Part of a small language model's weights.
Architecture: LayerNorm after each residual sum, learned positions, biases, tied embeddings, capped logits.
Each number is 128 + 24 x the weight over its row's rms, rounded and kept within 0 to 255. Layers, rows and columns count from 0. Numbers have three digits each. The size before them is the row's rms in percent of the matrix's.

# o: layer 9 attention output (transposed), 448x224, rms 0.0336, rows 24-51,87-115,151-178,215-242,279-306,343-370,407-434, columns 0-55
# v: layer 9 attention value, 64x224, rms 0.0537, rows 24-51, columns 0-55
o87 088:126116114131116152111133140156140141097113129103160152125115155147156117106099152155102127135131136088167096153095098144158119123093138150127125143154109116122128119111
o151 086:150122112121088119152102143104132111133109135099112147159143152078156119132106118157068126164108141117151129133121140153121142102151155155175138111113135140180092083163
o215 087:125111107130107124099123132180151109144126081101123118101094138101105118149148092134111113089155127109108132147102118142133149135138143182128116144108103106117161122125
o279 128:129150141091130107158140142147120149156103145131112110130123110116124094126145142080159146131120132128103166102149153119154128152138139161145127120126164094119112125101
o343 096:125116133103125118113174118160127137164125121166086157142106139099082120123140101120153155118126117166116159128138100111090165141153141136110149116066118144104160170078
o407 115:104152112170146139141068138137146192110163161160140149120146137162094160086157129127136102155174113144123115086131131124119120092118089119107071101157109124134154166149
v24 099:110139107127120111152152140143156094155124074121123124099142162113152137125134094133173111149159116117128137180106148142111102125182136133124119150099128149092103150152
o24 076:084178120135120113120130116102125161115072112104151133163151136135122135104119091118157096188105116153115118120098125146106084089139150060115140087129119100146164112144
o88 085:124121126138125155085156083111199095122142121101130128143153066106122095112121129130111141158117133117154129123152147131116141119126136100113148147143108143129125100112
o152 095:087160103142150143157107139119077107139108110144132128090142093163156151090151113148128143149127171107142127117156138153099149136160097097158148109116100121121125151168
o216 084:145074131155131131146098153145122186148145152120143165106111154112134134114113103119123155135109087107122172083128112130159140100100150170124158100126122138132118114151
o280 148:107148147107139094182161175152116159163098148132111146112114115132139122170124137143094111096159144109142136093140175107098151181147075144166110108095157135123088158128
o344 088:158166150137135127125120147118119155085112152127122122117119098147112099064172197143119112088149122150103053122135116095157095171110099126163058176121146128127136107156
o408 102:174115171124114150140139102134126103152142140155140132166091151135149118134105138084138094104100119119122114134070098156172107127121165122100121142153147121117139118109
v25 099:100127158125168141128145169118167098090091180094151129162110094118125143113147136147112159123116155109101112115130135145134094161122101113114142110130071162121163168171
o25 085:136112136099160138167101104147151148125163134134113141129109136119106155092107101099064149159140176124116156108136108121097153148153119139147114094140134110134103168121
o89 089:113157120153071134102138125145136099138147147125123161121171146210144149139137118132144130138146050129138132121148139123167108123129149111132051160127150107126145115120
o153 073:114118152139150140151121162133116132137104122156135091152149091117115123150146151125137131180136127110125105161115134152128114122115114085121119121095138076125135135124
o217 079:132098122139124077075110150093109090103171106153153144148109145122129152102127118155093117145113111116151130142106154131136135102153159116155114116133110146117107090121
o281 160:151126105104111139102168119116139159121064135145083090125123098078108084090091153142104127104113149100132130133132113129124110109136115125167159154142113101144066154096
o345 083:143163106126129155141136151174110167137131122102135122126138104120169116137133171109175090070121129137098121124122127086143109083113122161157133144115126137143163078086
o409 102:106107100108157083161088135145123111117140077134134157127130127135151112127104162150099139126107127141150143129154111112133142129114118153109150137124103137122122131179
v26 100:139127121098119167090155133101133128121114125138146091135138131094085128148154133115121143174128138154099120145101088156154130131110141124151133148109116113135128099167
o26 095:145171103109106145142166162138133113112083149120145127128166125124144121093127113114169141135130109110092111151126150170155133130111117082144105138117126148104146122156
o90 085:110185138166149130151122122102111102146123126142129173113143135157183118120145134113127094141117144106174119104191121111131146125116116136067073135119119137092118150118
o154 082:190148119121118125115172187133106140117130123158113149140111141090149117148124138175165083097134158166107100139144105144100141136136117099129150106079131131121088101129
o218 083:116087147172153104144110071141103120124141105120126120108138128149123157112116115099124114127125129150119124125152162124107103121147120133165130166124101078097151141130
o282 146:084109108099111149117097130146136133133133102162111122164097105140132162138087147143139154131129099163100119170116144151148124081142123100157154115117165122149141139099
o346 081:136084145074123125128093174159126138133161135136120119152082106100109149140104128114139125141146127120156146122115145117117167145161157108101145110066117192169158118124
o410 092:143120105098132157117119105122121136107142151126133143105121123140140130152146095173116097145107136095118104143090131070098073117124112175138155104113096136137142111160
v27 104:117120161072106127130145140135126145152148097134130116107150139088130106153136133087118130165128144132147135158124145143056108130111160166145136110108201196140076105115
o27 092:125114119095130130129142115098114135084127138140142127174129123147132120126089117128114157123069120116125107167155084160108095101113134121119151099108152115163133131127
o91 092:144106127130159135140105103107092072126129084131143125131103169103085104112149090107143135123149129163093148112145117141188106148138120105188106151131128114115141097161
o155 090:130135158124160106143129131121125124134104164138144110135151100142139118100119134093114068152122140125156091135128154148102088104117126099126155087121095110163089131140
o219 088:098151078143115149137134132125140144126148146106138109108124134128164130106101123124132152101136159142114127132176119142124129108150083124090131156094099142100174109134
o283 144:199138155113125098150097139101147157117124107092134129199116085138144138142124140117093130098099158128124123153139142129140145140155126113090141107126081142121147151126
o347 092:108145125126111129109129170146176165124118110126123133140101112146113112147081101192112110118092160164149149117109113100098156140131140124170154153166155116141126141182
o411 093:125145124144128077127108113168151142115131125103114127152154152097159125127114157168129172147173122102062111138110118137127149112163129105125139104132128136117106177143
v28 098:118094089122121138150146115165131127158134173089134103116131094110089111143106131096160133146122157130164103126107117110145171099112144115103146141120120179092115163108
o28 097:151085123140076148129138135160137119091102146110104170150177158160135148122080156127152170189119144125159125126074130120139148112103134127112142103177132106092126118113
o92 087:144159140150141131155122134102125148148155074142120130121109135143159149131146131099126160127153130111102086122141143081125136194163099150141122125143142128102154088111
o156 084:157131095170160145138130133136130142130070170133135078150156124111161120105124133147140111139100112163115147093119107111124113082124133121116146112100145152114129157135
o220 071:151099170135145125153124138101155136115174076140130160124117116121126178143142117128149127148113113137121122111164168117126090162136108131106096105156162123182100089146
o284 151:093125120127129119111147111125178034116076166125108110109124100096123098113126104123138122124133132172128144119112103138125105133123200075108179153138094138146147163162
o348 081:121089128110087130142102149115121129101112146141098122088130125116112123136136098122136125137119102124136149134104119146141127112120120097111139160113116111187166155146
o412 117:106089141125145147127128131107111174126156111108082147166136131176112143149123149171100107078151106113150168142121152172165096144151101151110122096133100111132130086136
v29 103:156119103080117108152111150113131184130143110150140139155118102189165117159089167113138138132152129140127092105129145105103124163165102124115083107087106162135132118151
o29 088:177128121147138163146144124123151124081176136132113142110096141146126113123118119091126129131148135104168141087149126128161135154096116165130123161127094151122115160157
o93 089:059132124108157147107114127146143122142087145125119156137138105135154113129184146182146147097116141144091122157155144148116140117161167089120144140149150085120134109110
o157 093:101093167113097134134127143112128135128149133120133156105099122128122112122133162156104136100142144122103123091084117131159112182112115128131118176105112108126116163081
o221 088:116122150157145154099132122111116087150128077128094121153185118112104134144127140113144100134114171095168130104085132121141106085114137097160127094141145164116128092123
o285 151:191146134166131102155091146130147116114148125064156086144099135100103118084098086153131105166137134120153144118105087128109168142127124175144087091147105124133088120184
o349 088:156120131158138118154095093134123179167148127159121107119124135137113142110104065111116084142147123116132097101110104124109117104139124174115142142133170113143080136150
o413 086:111139115124095141130160114147089122108131126136089149072137124164186128155104115126130084151109120156124132146105117083130147123107137107096197153131083135184161134119
v30 098:169158115113146130146091132144131161115144118134111118150106120121112086179121101122106130119093168124118142131133116115135133124119165127126138123094112137169137130116
o30 086:093098134105103133144120169134098135102138127139150069130181126097115088150108156125083133101129139144127164100120103113122079139087076155162171146125142133126150169130
o94 087:134134114127151116115148101149097131104131091103128110124122118127122132120203123153116136094098136142139089127126122152093132106193148132160076136169183139127163114113
o158 085:105137092130137137122138166112173107131138136144082093105123128071092116136141110129175134071154125147111154119134103096128117166107083109148145141108138138094158134071
o222 087:124139152144121128145117101102124141147124186091189106131145139148135115106137137166149105155093149129106090071122169126104146109166113087079153148147122128134122116136
o286 144:074086162131193112146149139157143124143109144123120114137149135149129107113120103092195125092126137133118142130156144123156136156101110111141116122068143120136120133152
o350 083:130071111132132138115178117136160120143145099146124129136142109131141136131111093097155156139139099152156098150141122138129112107102145134074100108074107110154146177148
o414 109:109115124132097119149137114107108127088156095144159131152115092103163142137128137109090099151132110124144135130133127166106138215131158157118187139145105142117112130118
v31 098:105139130143143121148176123121124104133136147134127139115087158134150089120176143150189107147169099146074107084182145145136160135163154146087127153145136120136111102064
o31 091:114158143127117096155128130158120139167106115155104130150106136128135158085175108097115118115118151149102160116123166131135116077141108105134086139114124075108088117105
o95 091:145145122063164145086097136112153132138140143144128126138171143169145121155089101131117135118139155125134110155128111116145117125129152104133128109148115156081147131201
o159 083:135149136175111109129108164106078102201127140116117157162111176142095148145112091140082096144084151163123149176119100126142107109119087128137129112140127088142128046128
o223 098:124131162160071137106096117122171132109128111121132112111135068129130164166135143110131140120116092144155078113105154116072118149144171092138131144084117147135160127156
o287 141:134143145153103138141153142132107148122137124105109132199123154094124142150155128151149118129159141105160125162100152110145133130116100123134112106103127128173130143138
o351 084:159155167119177160122091090133098162108108134116155144160138116132125086116126128098086106146111122135144192120130138152143130137128123104085106141140142089124106064084
o415 108:082174092168144118130115148129129116098119125128173089105118091149169166088167132096124149131129143140144135075120137102127121150105115124132170115136141157124138126092
v32 101:150131160148160134131099091135121132119174158140146165154151126132130093120157080148136144115161101117109119116134097121133098160107135144099122173160128179150143153148
o32 092:108129129150152121102120077157107139113111130130120153136114106129151113113160138154115142131129124134142128133093139111097088140191140119134165138109127086134090091144
o96 091:111087113086126105123161159131168124180099092152084128143106110093143134124142155103158097130106089124117120123146172118095133144108144149141125121129100145136132164161
o160 096:125134141141141085151092109122069135095123046137151130079080127136155124121191109130142107138116136123103096142138142093127154114160151111158145123102150113118110081123
o224 077:140111159159103160151185161114107116122139129098129139135147131112084161128139154171136103126090112127154152073122110127101150146148106100078131161178157146141129132137
o288 140:118135117146139127111123128119098170086132147090125121129113153078105145119148158124121155110138153122101073124106086160123123117105123121128092107159118144110140148111
o352 084:141130147128129129180120175053129139126155184116130139114148104097103081151105151104084108138134141111129129100148141171107137133095139121089125146125131148120118102111
o416 108:109136146115117103121100116144168099092134174104146132114133096153135174156130125123132130142121149149131157116148108098154145132158129117184146131143127130157080108133
v33 102:138135126130120091100090134158147119135120145155139111159126143147118108093078096159128101130164152132145168141077116110114126111149139148173170164121137153123094094112
o33 085:121091110158139098118107137130118114073172104141134159139162151118148127147117141142117112125195107128133146161093140145132117117118133100119099172136150145106140153096
o97 086:090140130140157154151111137107125144148128139118155129109108145127147123175111132157093137103071124092109129153122105115087123136108128118121121084131161119141170129130
o161 084:143142086097121121086157122162144163099139167143123129107101146154135145089126156133111125152175117137117135121139122114163129075095108116165094122121122145079168164079
o225 090:158160126126117169122162107160126116163121140104143125138120080118092170131161102101162152144094123160170064101164154124112129132099136101089143115123143130132112111176
o289 162:161135107138122078094131192095104182083160143142128085155140105172149100152105153112134114136148122127107122135096119142141106103141132142142119129147110092091166114129
o353 086:158157125175108122083115190129117180105104140136106146100145117174137152120119118132134135146106167107108104143091138145153119101114099112094119129104097081150141124092
o417 103:131134145121116140143128103137143093157081126151097135111161114092159133176148097115157159152150084143118105097158134114119139183188150104114152155113157118162099131132
v34 097:098140097133124113133086155132089108127134113130115161120118105090124137129143124093125153129115160112114108151132125130126160126101089114110112146167109143105158161172
o34 087:077127132141149133130155095112102101104159106161107115151139123155115127134158120113110102141117152162138135158130149125111100102185149152114158140107142149127111124118
o98 088:211143119160095112112125111120171135102125135158133135131144118135089087156168143114137145123136112144124136106172100137137136147124140164164101150107131125129152121153
o162 088:153106132146150132117120135111122150158101125153104151124137119136148140129152132132136092184137126104131107116096136127083130143164075097132134074114160123122148091153
o226 084:095148131086111112115121147131108156156121170109134172116153184129127151130160142165141148092116142123126140127109108120137122094133157138107123127134085127131139123138
o290 152:069160116126117153130118130105116074138147113082145094109140126121113185101112117132149133096145103114163124145090125132123120109116116122143112111141136136116128134114
o354 085:106118113122070125125102145102148150156096148090121122129107089126118123132099104151148114103148096124149149091080142099145124143147129091137129145107100127107146099137
o418 101:131104155100149084081093114141162109112115078129110126157102168145118126117102104119123126112123138095121128122155160122127101119119150157128113139145130113176124135100
v35 102:112104134146139110158130126117105161115108148171128138183074127111147102121119114062160139158106115118139114148122174120161115104131104126089120139116116157145109117125
o35 090:150112108101133092110161128135156131124131107137087131133070150105120140149127119137140191130153126153128104143118157056128120168116122126099074137108146140131133165120
o99 080:122128139116101118151142134107115121121156137106118093072163165178120133136103129117140073121143139131107140136150093123105095160100151166123158135130103106193087137164
o163 094:088160100133148164150113107136126088146096132148155130094130117114116115100078112108116112166145120165138148108130166143128140058116116125121128126130106147099146142143
o227 079:140082126168118104120106153162126138090150102113120147144118086159150121128127137142098172124147151135166099141169098113122101130145153163145130121097140094125145129169
o291 152:110124142113175163108123123128177145154117131128124135117112092110134125097150119117142155115081102141126114150133126196116141130122081130127088131145148112095145120136
o355 087:114095130112122133134132095117135107166188131151101095130178140130123153137163119126097111113127112146132186135147120127056107156124118134156082167125168140093150103111
o419 105:126135156122125148086134133143136107130124091090119115126130136068116109155134122119120107119160137104101148100132085167131146142127150149141189098142150172116154164063
v36 101:169138131140149109151095100105171095133160102101151119153125139103153087090150153145126164110132081128110094118119094144148104127140180150085119129185094101114181136116
o36 085:113156128084151131170133133114124140138158110116080087106123159102138117118130119119105124113103141093116151140139108108128098118154125056102107063132135138119133125133
o100 084:142136137096126146148121166165092141155127099107104107102148130157107119145148130136116201149124128084153145120092108084107142124098109150162140098090133150132122151135
o164 090:114130133150114138117113116092133118091135144113087107143107123114158162153121142110119149109143088149100111108148082154139134143160115146165145131146169157143097157137
o228 091:140070108109102121114154112108144139149131109142144155164114108150112138161111101121108128172150120166146129143130197139106143137137112118149077169087106115119127112160
o292 137:102132099134140133128083118150139109114136092157151125122110161115160132122123117149164064109149118070087084134125089160127147075150139130120157131135165126137112180087
o356 090:130116122153124084151088127145135125156086122160140141137091152121176121141115138136195098124100122089118127100166094158132161119143143138120153122089119139123135129078
o420 097:104134177147125146182164089119122136126111147137149094121109134117116139145101146152096101146135131133120155106098134164170099179136133115087125123110115117131122071114
v37 099:112097128103137096167111163074149133159156140153124137131108112152131176142151137141132115118112140116122156126121172160146139132145098151085184151050080122130101123113
o37 085:173137146118128169176156141111113114138129113123133115091109114145135079102119140133149150145118158106127134116148134134140162152119108145153202150147124109097102124118
o101 086:123122119137122076128100133164114161101152164133133142180098133143138122138132129143113139179108081125127169137083154132138136123126139113122063154141148129124147136137
o165 098:120122083156124110145119143136087106132107121156124122137097118066137111069106099121127111121133108140139157108098148150136100122085111114121141180069082106116121127130
o229 078:128114110141140124112119113156151177134163119083111137123157171150102117133118132118100118106124112124107101154140103120121101143120115112132103102157146185137137062142
o293 157:123119164146133137160111131088136099134097151141119127089130102109141132137120143114155094107155157114170148107145149104141171120170118086116137110096117137111106144132
o357 078:148122197090132153112142109112121102120124165169139117165146111093107142156104153117155129125154127128119091095143109130122116106132150114111142128152119117119123133105
o421 094:196129122108104138140161108097133097123140107100146145110192121149080117111119135129120162161139114120120113131123121121122146160113129166098136114153149161202089131152
v38 100:083129120123095173133127131141172110104129105125158139117126118111146156080138127139080136136147145130137134117129151106143103092122165148113100147067143114120090139170
o38 087:111162142139068140090123118154110126134091125130125114099115113123159142127135133142126094131127114163133114149136194156102119117144120105122142124131163159108128074142
o102 093:105140148140152150126073113082123098145146138131119138125105103157138150095144138096112120167127154161113110110130109138130113148123097160109190131165109109159118154119
o166 095:135126086099119175131138158129147144131116152147156123137157117125105123145088142133098114106144082141121116132136145115156097131070138118124097128127135150099082129170
o230 087:143134121067098088110106106103147121131124124105083117146122150115129177154111145128167102117125116122104167083146086137121151149160152139133099137148101116131143157087
o294 131:173126154145122153132151160129120140130119159151114130154158128135092139134115160119098104130149112164130136106135128109120110161154103129120100151113077158109114114140
o358 090:183138140124113149128158126125127151114183172142130133111132133090116117148118130161137140099130102095136104143150145124112117132132147137188116113057101110149170090113
o422 090:140118133147120081156141165108114129141132102115167171130104138135171128110141088120164141095094134077117144141118121163155175145099106117150125115113115135158152139128
v39 103:131147097135153104126124123154132126126168087112116143163128107091114161150155136090132144132111153102140140087126113097150077143162068109119126162129149170131098126141
o39 090:199147087102123099107104145138153118118111171153139104147166117144140117170105130127151135090156123139110073161165095123124169109134095112127138156120132126119131137105
o103 086:115146154097108131159105163127124151133104131154170141141140117132108104099115113139104124138139109136115145136129183094110117104085206116133110129128160103127132147151
o167 120:134115125132145109148120098127165090081140139133071123154089147138154166166143128106141125159098126131128108113138062116127124175163134130082133095130167118136098103152
o231 082:106135131124113096109153166112127135111118154126182147107113131107128112101121140118095142114093125124120123132086134150113120112081145132136166135163092145129160181082
o295 138:125106110116147111129147116122152109116160128114091103095129088107125155131135132161124122121139083150136117104110153125122125178116084091083099142113131159120133114144
o359 086:111123097142141138125118118137125165170107083145108105118077135117086157139147103132116114126102128136107144151099084131151124126131082162141181139142088168103149069114
o423 095:142123129125151150117097070113122102113158140142108116149146158140106131105115132125120171148127176127115153147158091143112138120100101163169080121138104146130128115139
v40 095:125117141105094169182093097111137136118134157122118121127148155124121148150077127149125114082146165133076089163155130108112111165139170142113121067182140137135133138080
o40 095:169113147146156142159127144133108111113140088112118127129161107149104113156113126121100099160136090122069087174138141095106124127159129157133125104114135151129113147127
o104 088:066115118166139121127120108140096161130122135167158100122106135119110139075095140124135173129106113156152136123152123117114129099128106094142154164138062145104145089166
o168 090:141130138098153129140130082141192161129094112128091108186153110139110138142094153126139143086111133102121136102141115129145073155102171105105122082096156125102078135162
o232 093:084133140098149120099192106129087104150113138168166138113130106161164106137131151146115101104148169114155191157113121127130125099094088164161145142144129093113152151129
o296 120:158148095097138132129120137085175106102067111101111126143141123129130126144152092126084143095094165083122163185095132168129135141099140106119129132138121133132133167124
o360 088:154133138133124094118103145140143126101153128105120143147129153149119130142114088070132111126115139085103111103104130153137141166120136109145115121117151121141129173129
o424 099:126153140123120137098106121097116135144136128160133121174091148128124122135171149101117110129129102170148090068151117100120117130110119144161093106113159143177105115060
v41 101:102168177183144130125077140124148077118121138113126150110143152164156069157118098113118115126102137114123147125085151140152144125126126105137132150117142161120093155142
o41 079:082128120132089155161077136138126161170111131143117098095097142162140145124137157095149127084120143117131110112139116109121152146079148105140126147147084147140106085124
o105 083:152137099138136119151160149109156107147149120151194073114134115128111123150163177148100116153125138152140142113129169103131107092113150152158127121091118146157111093125
o169 077:127131128173108086122082152157150143151127134122137157106125133160114137120122112130108177138134136089105119086152148128111116173116101164149095092157138171121151163113
o233 087:148083120111140143095116140136131146079130108143128147165130137066116135136083124178152183132133164117147140163112134116102086083129130130106127100117154118109158136115
o297 141:096143159145150117106124097134141112145128118076119154107105124183125145097107108130085166126130109099085120090129082181175119141129097123155089131163155129083141113092
o361 102:117192134098155108143121116155088137128140139147123123106130125158146130105125113130154115147150070148063134159096118138160164140190099153135147126146167092146105102126
o425 091:130170126138080112119100153140126162144130148148105150138129144115195139102131115092152104097162115120093105123170145135129117136152153135159135141086131143103106179145
v42 104:150137137119127103135076131111101134132131138117122131114159121151129077130109136152142094169142106133120163099115123113151107124104147142125111160145118115091122116100
o42 094:086142104107090099127103087111096091134141100191149146121128134122067121136120115141136125129145122141120130102130121115108104146152144095135123089164142155103119086146
o106 086:117147136168113147132106082135154141157149131086140131166090086124093157135167117096144167155101144126142127155142114112126102108078092154088140131143150117148130164114
o170 093:131133136108146117146154129084127174123121125117105164115133138111115113121083155144113153129172139122140122122146122115140147180122123120159124167126115123103139109158
o234 080:137135140107109131157150153136134124134151151173116133086104115144148128157168144094104086087096083153095159123127143147133152106163161148128136148117143171153104175093
o298 155:162127175125145081131132119126139117102107117097125105115132141120127131141117098147125131121136133047085108106103128164165158145135137118107144114106117124108110148160
o362 083:103142179131162136087161125150106119116115153121126101095150135146171113120116115154153151125106137129119115092139174139123149150123128090154135158081121160103111116132
o426 092:117118119131161178076145178116133095195133087132139109171126106086140102131137110155115120109108094172181127120131141136136087129130104114151144130091130115154166145087
v43 097:111132111143168078149149149121051122154130171092144125142105172113127158153118174164129137102093179127125129134139135174128157137108135179102116140097135128087168073148
o43 092:126092103123108167133107122114134092125116109108116123131088086147103120141134129119134117115117124142163141162106111104100125113128142132080145124163119080145126145144
o107 092:112127134163138148162160128159108135084059150161116113123132157143148048082122133115110112161112102140105132127124111163131115113175123055148132130128101143092149130129
o171 087:100118130131082114121145104148110147128139116111124111197126138107090120134121142135092127137122088139103124094102120180147153127119175101176098155133130138160153147117
o235 089:128147149094145119081163126071141132140165111148116122098177126167110106108152126108121114106153139134077150115127142107107121134148122105109138126127167132151121173117
o299 125:094117158068113092117120117101144126167208117148138101152138105109136122157125125128150135127167135128130133120119175105160148118132138183127108113122134140120113135119
o363 089:112103120100155117109124130099150109125152202106142118133142125108135116111093111143095100166146134110150167147127114157169139135124112135164140095146107145155108102124
o427 098:146102103133152145142122108102170086123125119134129090099134102140122136145155132213129149115128136118196165156120120074123101118120136138124120148144122136124168115132
v44 098:131150141145105121116151117143131124129151092154141179151103117144083113142096139109125126112123130115091107156149118142151080141133114143143104134157112147163131144151
o44 087:166120136093137118095163129160143166113126145143122164101125132162141164150141114117088116113143087131070121148100118123183136165127128107154082113113159150121151172140
o108 087:128104119151142122166118128115090124129100126090127133120177108133135112111144102183134100108100157143132093127134168114113133178145144100098138115148147066134120097092
o172 092:149114143121096102123136124122148062113153133155133163112103121137120110175131156100150163143187176158098127110152145107126106160101140117101130135162144116126097134097
o236 093:106108139129128126134136119123114098108100140107108097139103097091151155108107131153136145156082113174147126096140149123103128098126145155141162122152138088108106133128
o300 146:097124138132137106118132111158126092162170100179141133114121158149153125127148145088190130110144101128122149120122137131140122103140108193127119132130166122087146104128
o364 083:121183110139161153099146136121121141106162121158135124139135109163085120122153145107143171089118159091166127138155106130118125098111147145148140143089119191191097147147
o428 099:144096126111195196139145167105116163126116139132125112098110149145108146112103103108100133111109138128136154141076128093120094139121129053114145181133101114178132143118
v45 099:124080108127164134150174138108149151113128114150106072169111123116106112113144141121156110125114102082125129136132148113153126151133158094152142120165157113123129122154
o45 090:110127158095113097136133121160134123113125092127141125119097110147137121075110120156120087127116134174167149116150114121106125113101127090160127140139115142134125119112
o109 093:126118072103123123116117120122149080130168106103131115089123109085133129153087093145127162107135123106109124098096125118111149149137104139111124142073124150141164158137
o173 094:155119094142137113148151084131145100137133138170109142053099105114120139159147121129144135124126071119140094106158147090113129115146129150127112153119162128129123134103
o237 090:104173134114112134103079116114175118133106140167121113105120170162148128104116179119169152140129117105145114124141150172139120115090091135144120129094140095084176142140
o301 131:129113133079127115120136134103103157155086123142143178140121153094147146137188173111133157132111118176120129126178145142098184123131094117121109067140140101091128119134
o365 087:119110140156109157119136119123130157114098145125131157151123109131128136103188175116126141133109132152147134179119148103128154139168136115089115115097078110100102106150
o429 087:142164162143094143114123159132071077149130127089099079176122128171111126137119102086085097135164151153152136145166124123151101110106153120121113128110095131186129111122
v46 100:100132112115129116144094119117141150124166113085105171118080117076120147140130139154143114140117152144090138142143099148182151199130142117126149159172100099123112175171
o46 087:144140109117148146126128124130130130125090131156118147114111107087139142160157110098158129135157124126116118118126130104146123105096129131138096128128118106137195131118
o110 091:154144159147101157099170131116117100080120124138158131132154117160099109133144122128157140135088151175148145143139128097114096059116139105172124131098158131135092094086
o174 095:168127089147145140100140150092164117130135124111138103105189154127111114086133130108152146192107108132125113126106166113125129096175156099120103140124144132132127077065
o238 087:140158140122187106106149198149093129121094133135129097130105135148138141127105145112104117109112120125123162145126170116130105090142131151137154102119087113150118159076
o302 136:093117091092129139158138121121088143178110099121150133146128135120145161110129115135111096123090130114106133096142102119127169154120148191100148143158113111093089138113
o366 092:083117128148147122119134098146086080131147105103174123187106092135142151149123113083142104109119147151158140093174174138123096135127106108094162161138131123134133157105
o430 096:122112123155096162133079116153157155096151155116123180134149100134143139134133120122181125138125150114089090154122129136160144157125143142111143131122130120097165176148
v47 103:120146145189088077142127131142121107160116107128126131125102140127094112136108114105084164141147123095144179100145139126120134110087140117142128113157110148148154153139
o47 087:147150110182122134128159138110105110124160129127143080154110115098096111139165111112153122135109138125181103147133148116136110103114159157100108107105137088152131154156
o111 094:107138086102171110127101151097168135134158089098163092117134155141161153106111165113131128090105134158122090126132127111136146115116091159127130118144117138106116161130
o175 096:125104126131135130142099103105121118108144122111132132131167137138162119164150113128087154129079122100121101128140133124132120127188106126106091115142160107156119144128
o239 085:118112121113183104102180132144128119117102156123138137097119139165161110153094153119100102090139135144141164137131097124160118169131167129124145141131085127126129105108
o303 157:089144172125102153120157128172135137149151139161094180123130126120086132141128110149081144132145179119112153150099166146138095127131132174136111130120173135153130128084
o367 086:111150144138085143102137161159114179139109149122093142133101094175095151136091144142093108162133117090107127106120143123126108125127105092165142142126130157098151095121
o431 098:129116101128130126117164104145109151118150156158084127102118151095125156164127145131143158109131090133120127178147069114100166141117125110110150140135091143123132152139
v48 099:140147124107117155081099121101115105133166127167127154144122103120167099118150131121120154176100128144134133161159157100130115111105160142133130130109087120118167151162
o48 087:082139110136128094138145110136098133130113100110166117111155133090113136110104148143112132199103152156149142128114091101120096127130109127162135106168137142152146146161
o112 096:122126111087168125165146144118145122134095125168115145181137139108126119121064119140180136124134091140108135079141095146128133175118132133126117115096158124143105129126
o176 081:107166120133166143105128077066143097093165125117117081131115161146115143119131143111111157145143125129124105096138152115151098110140166143123138158115130123154112123137
o240 094:175142173141139108147151114144141124156117091148096108128153112119122096122168094147129109096111132095130095147123177146109191116137097139076161136135145163104155094098
o304 145:102112140168120136087122120134150094120191105084140126099097121168143144131138119146128142145152125101159139142115135106167134088142091128130112119096107140144143160123
o368 088:131117144169125125145062152117104131092158133108168124089147150183126121082140138123137115129132154113143138125147151109150107110139147074184159179136130141155140095142
o432 106:128133116150150143174123128153111160123098164100122131094114102117105135140114133127114144093140128137102111122114101091118116158133117103141147109133114156114126119123
v49 106:146153103180142075117124111118083142161161141137103145106144130126168131122082116147135112151096158122115116136133130149118108156097163102137133143125136077165141131139
o49 099:117128121119145075136141119139110084118136068112146114113151128116095142133152116129119122126140149094133142141113142090107121171128137098119121169121151144141141163143
o113 095:132090159095073128155129118121121118113115129114126084140141135159166112101127130096127135170156154134158130155104112124127103122146127118097145090145131121156135107113
o177 095:146144159121115162109083147124128122128167113122139151062124168140133111130122130123114119091153152112123149124147117130173100150108103141149092137155084120107141160059
o241 081:098108181165124140172103171168135142098099122075144146103178101133127122115137127157070129091160114108111070125090150138113156095150131145163155154111159124098106125153
o305 153:117133113147126181128181122090123100133140167129129143136117125122101138153128150145090117110122125146131104134131126114115121173091138069143138168139141133122121121123
o369 088:196141148108131178126122099112127122217138114110081136164090138158133101132137165151120135120119109130098165113195129114137175119110120111098129123098147112125127083115
o433 098:132128148105136104101086110149161128081104094160141138151100161122138159127100145111141126157145124125119118123133170144126121110137115142115121100136110141123135152141
v50 102:117143071144146142182116104117139099123151160079120162107110155104142154124154079124097131124082099125156131155138107140130128117153178101103116159105121115145131136112
o50 092:137108119154141089149107094121153097085162145135095086122113127124158103134109141133133099163158093139167120138129145137143163118134173148160145110121117132154176092118
o114 094:075158149133146128097115125172094155152127093123115116117129093133093139137184094149089149089144184141079119140150145147128091133087100159140124130154139132103125113124
o178 093:113152128165146074137101139127100095126142086140124128102141140189100148116152104129107105125115143143094107133137115102093116087150110119158128132119135121148142109131
o242 078:158118130121075175157125108140170142108108160131147115135126103107121082138088120096160119117152126155131112122142133072115102175080128126110083110124113137117099165133
o306 135:157113112102118138114130097118107139132127113098130101156120125123145104079125165145139071135124142154141116128176099119126138107162141089151171128171114081130120138115
o370 093:117099158148165085152150133105102131159174179143178127142139173147133098127116167087117135155134146136130094122124106135148151110155118108150113108131152112107143161127
o434 104:100114140135151154109211146121173102108127139145163156134148151130109157177085110098154128161151116137144147150149101178158150132128111139107113158080123117132125150121
v51 097:177115095119179130107162107099140116115142127127120115173127144146131106130098157149171115130147141122144093132125093135136098126123122064154123121164118120094131116087
o51 089:119109123170088132142198151136161130100121122126112145112124172119159119062134106134132155116115162146156140092141132143138122123142143103128163085157129153159131131136
o115 097:133134161113108073145104132161100136145088098121127127076129128161152155110142142140126140111140094112131141123123161119084160170174132129149136149087159115137103152092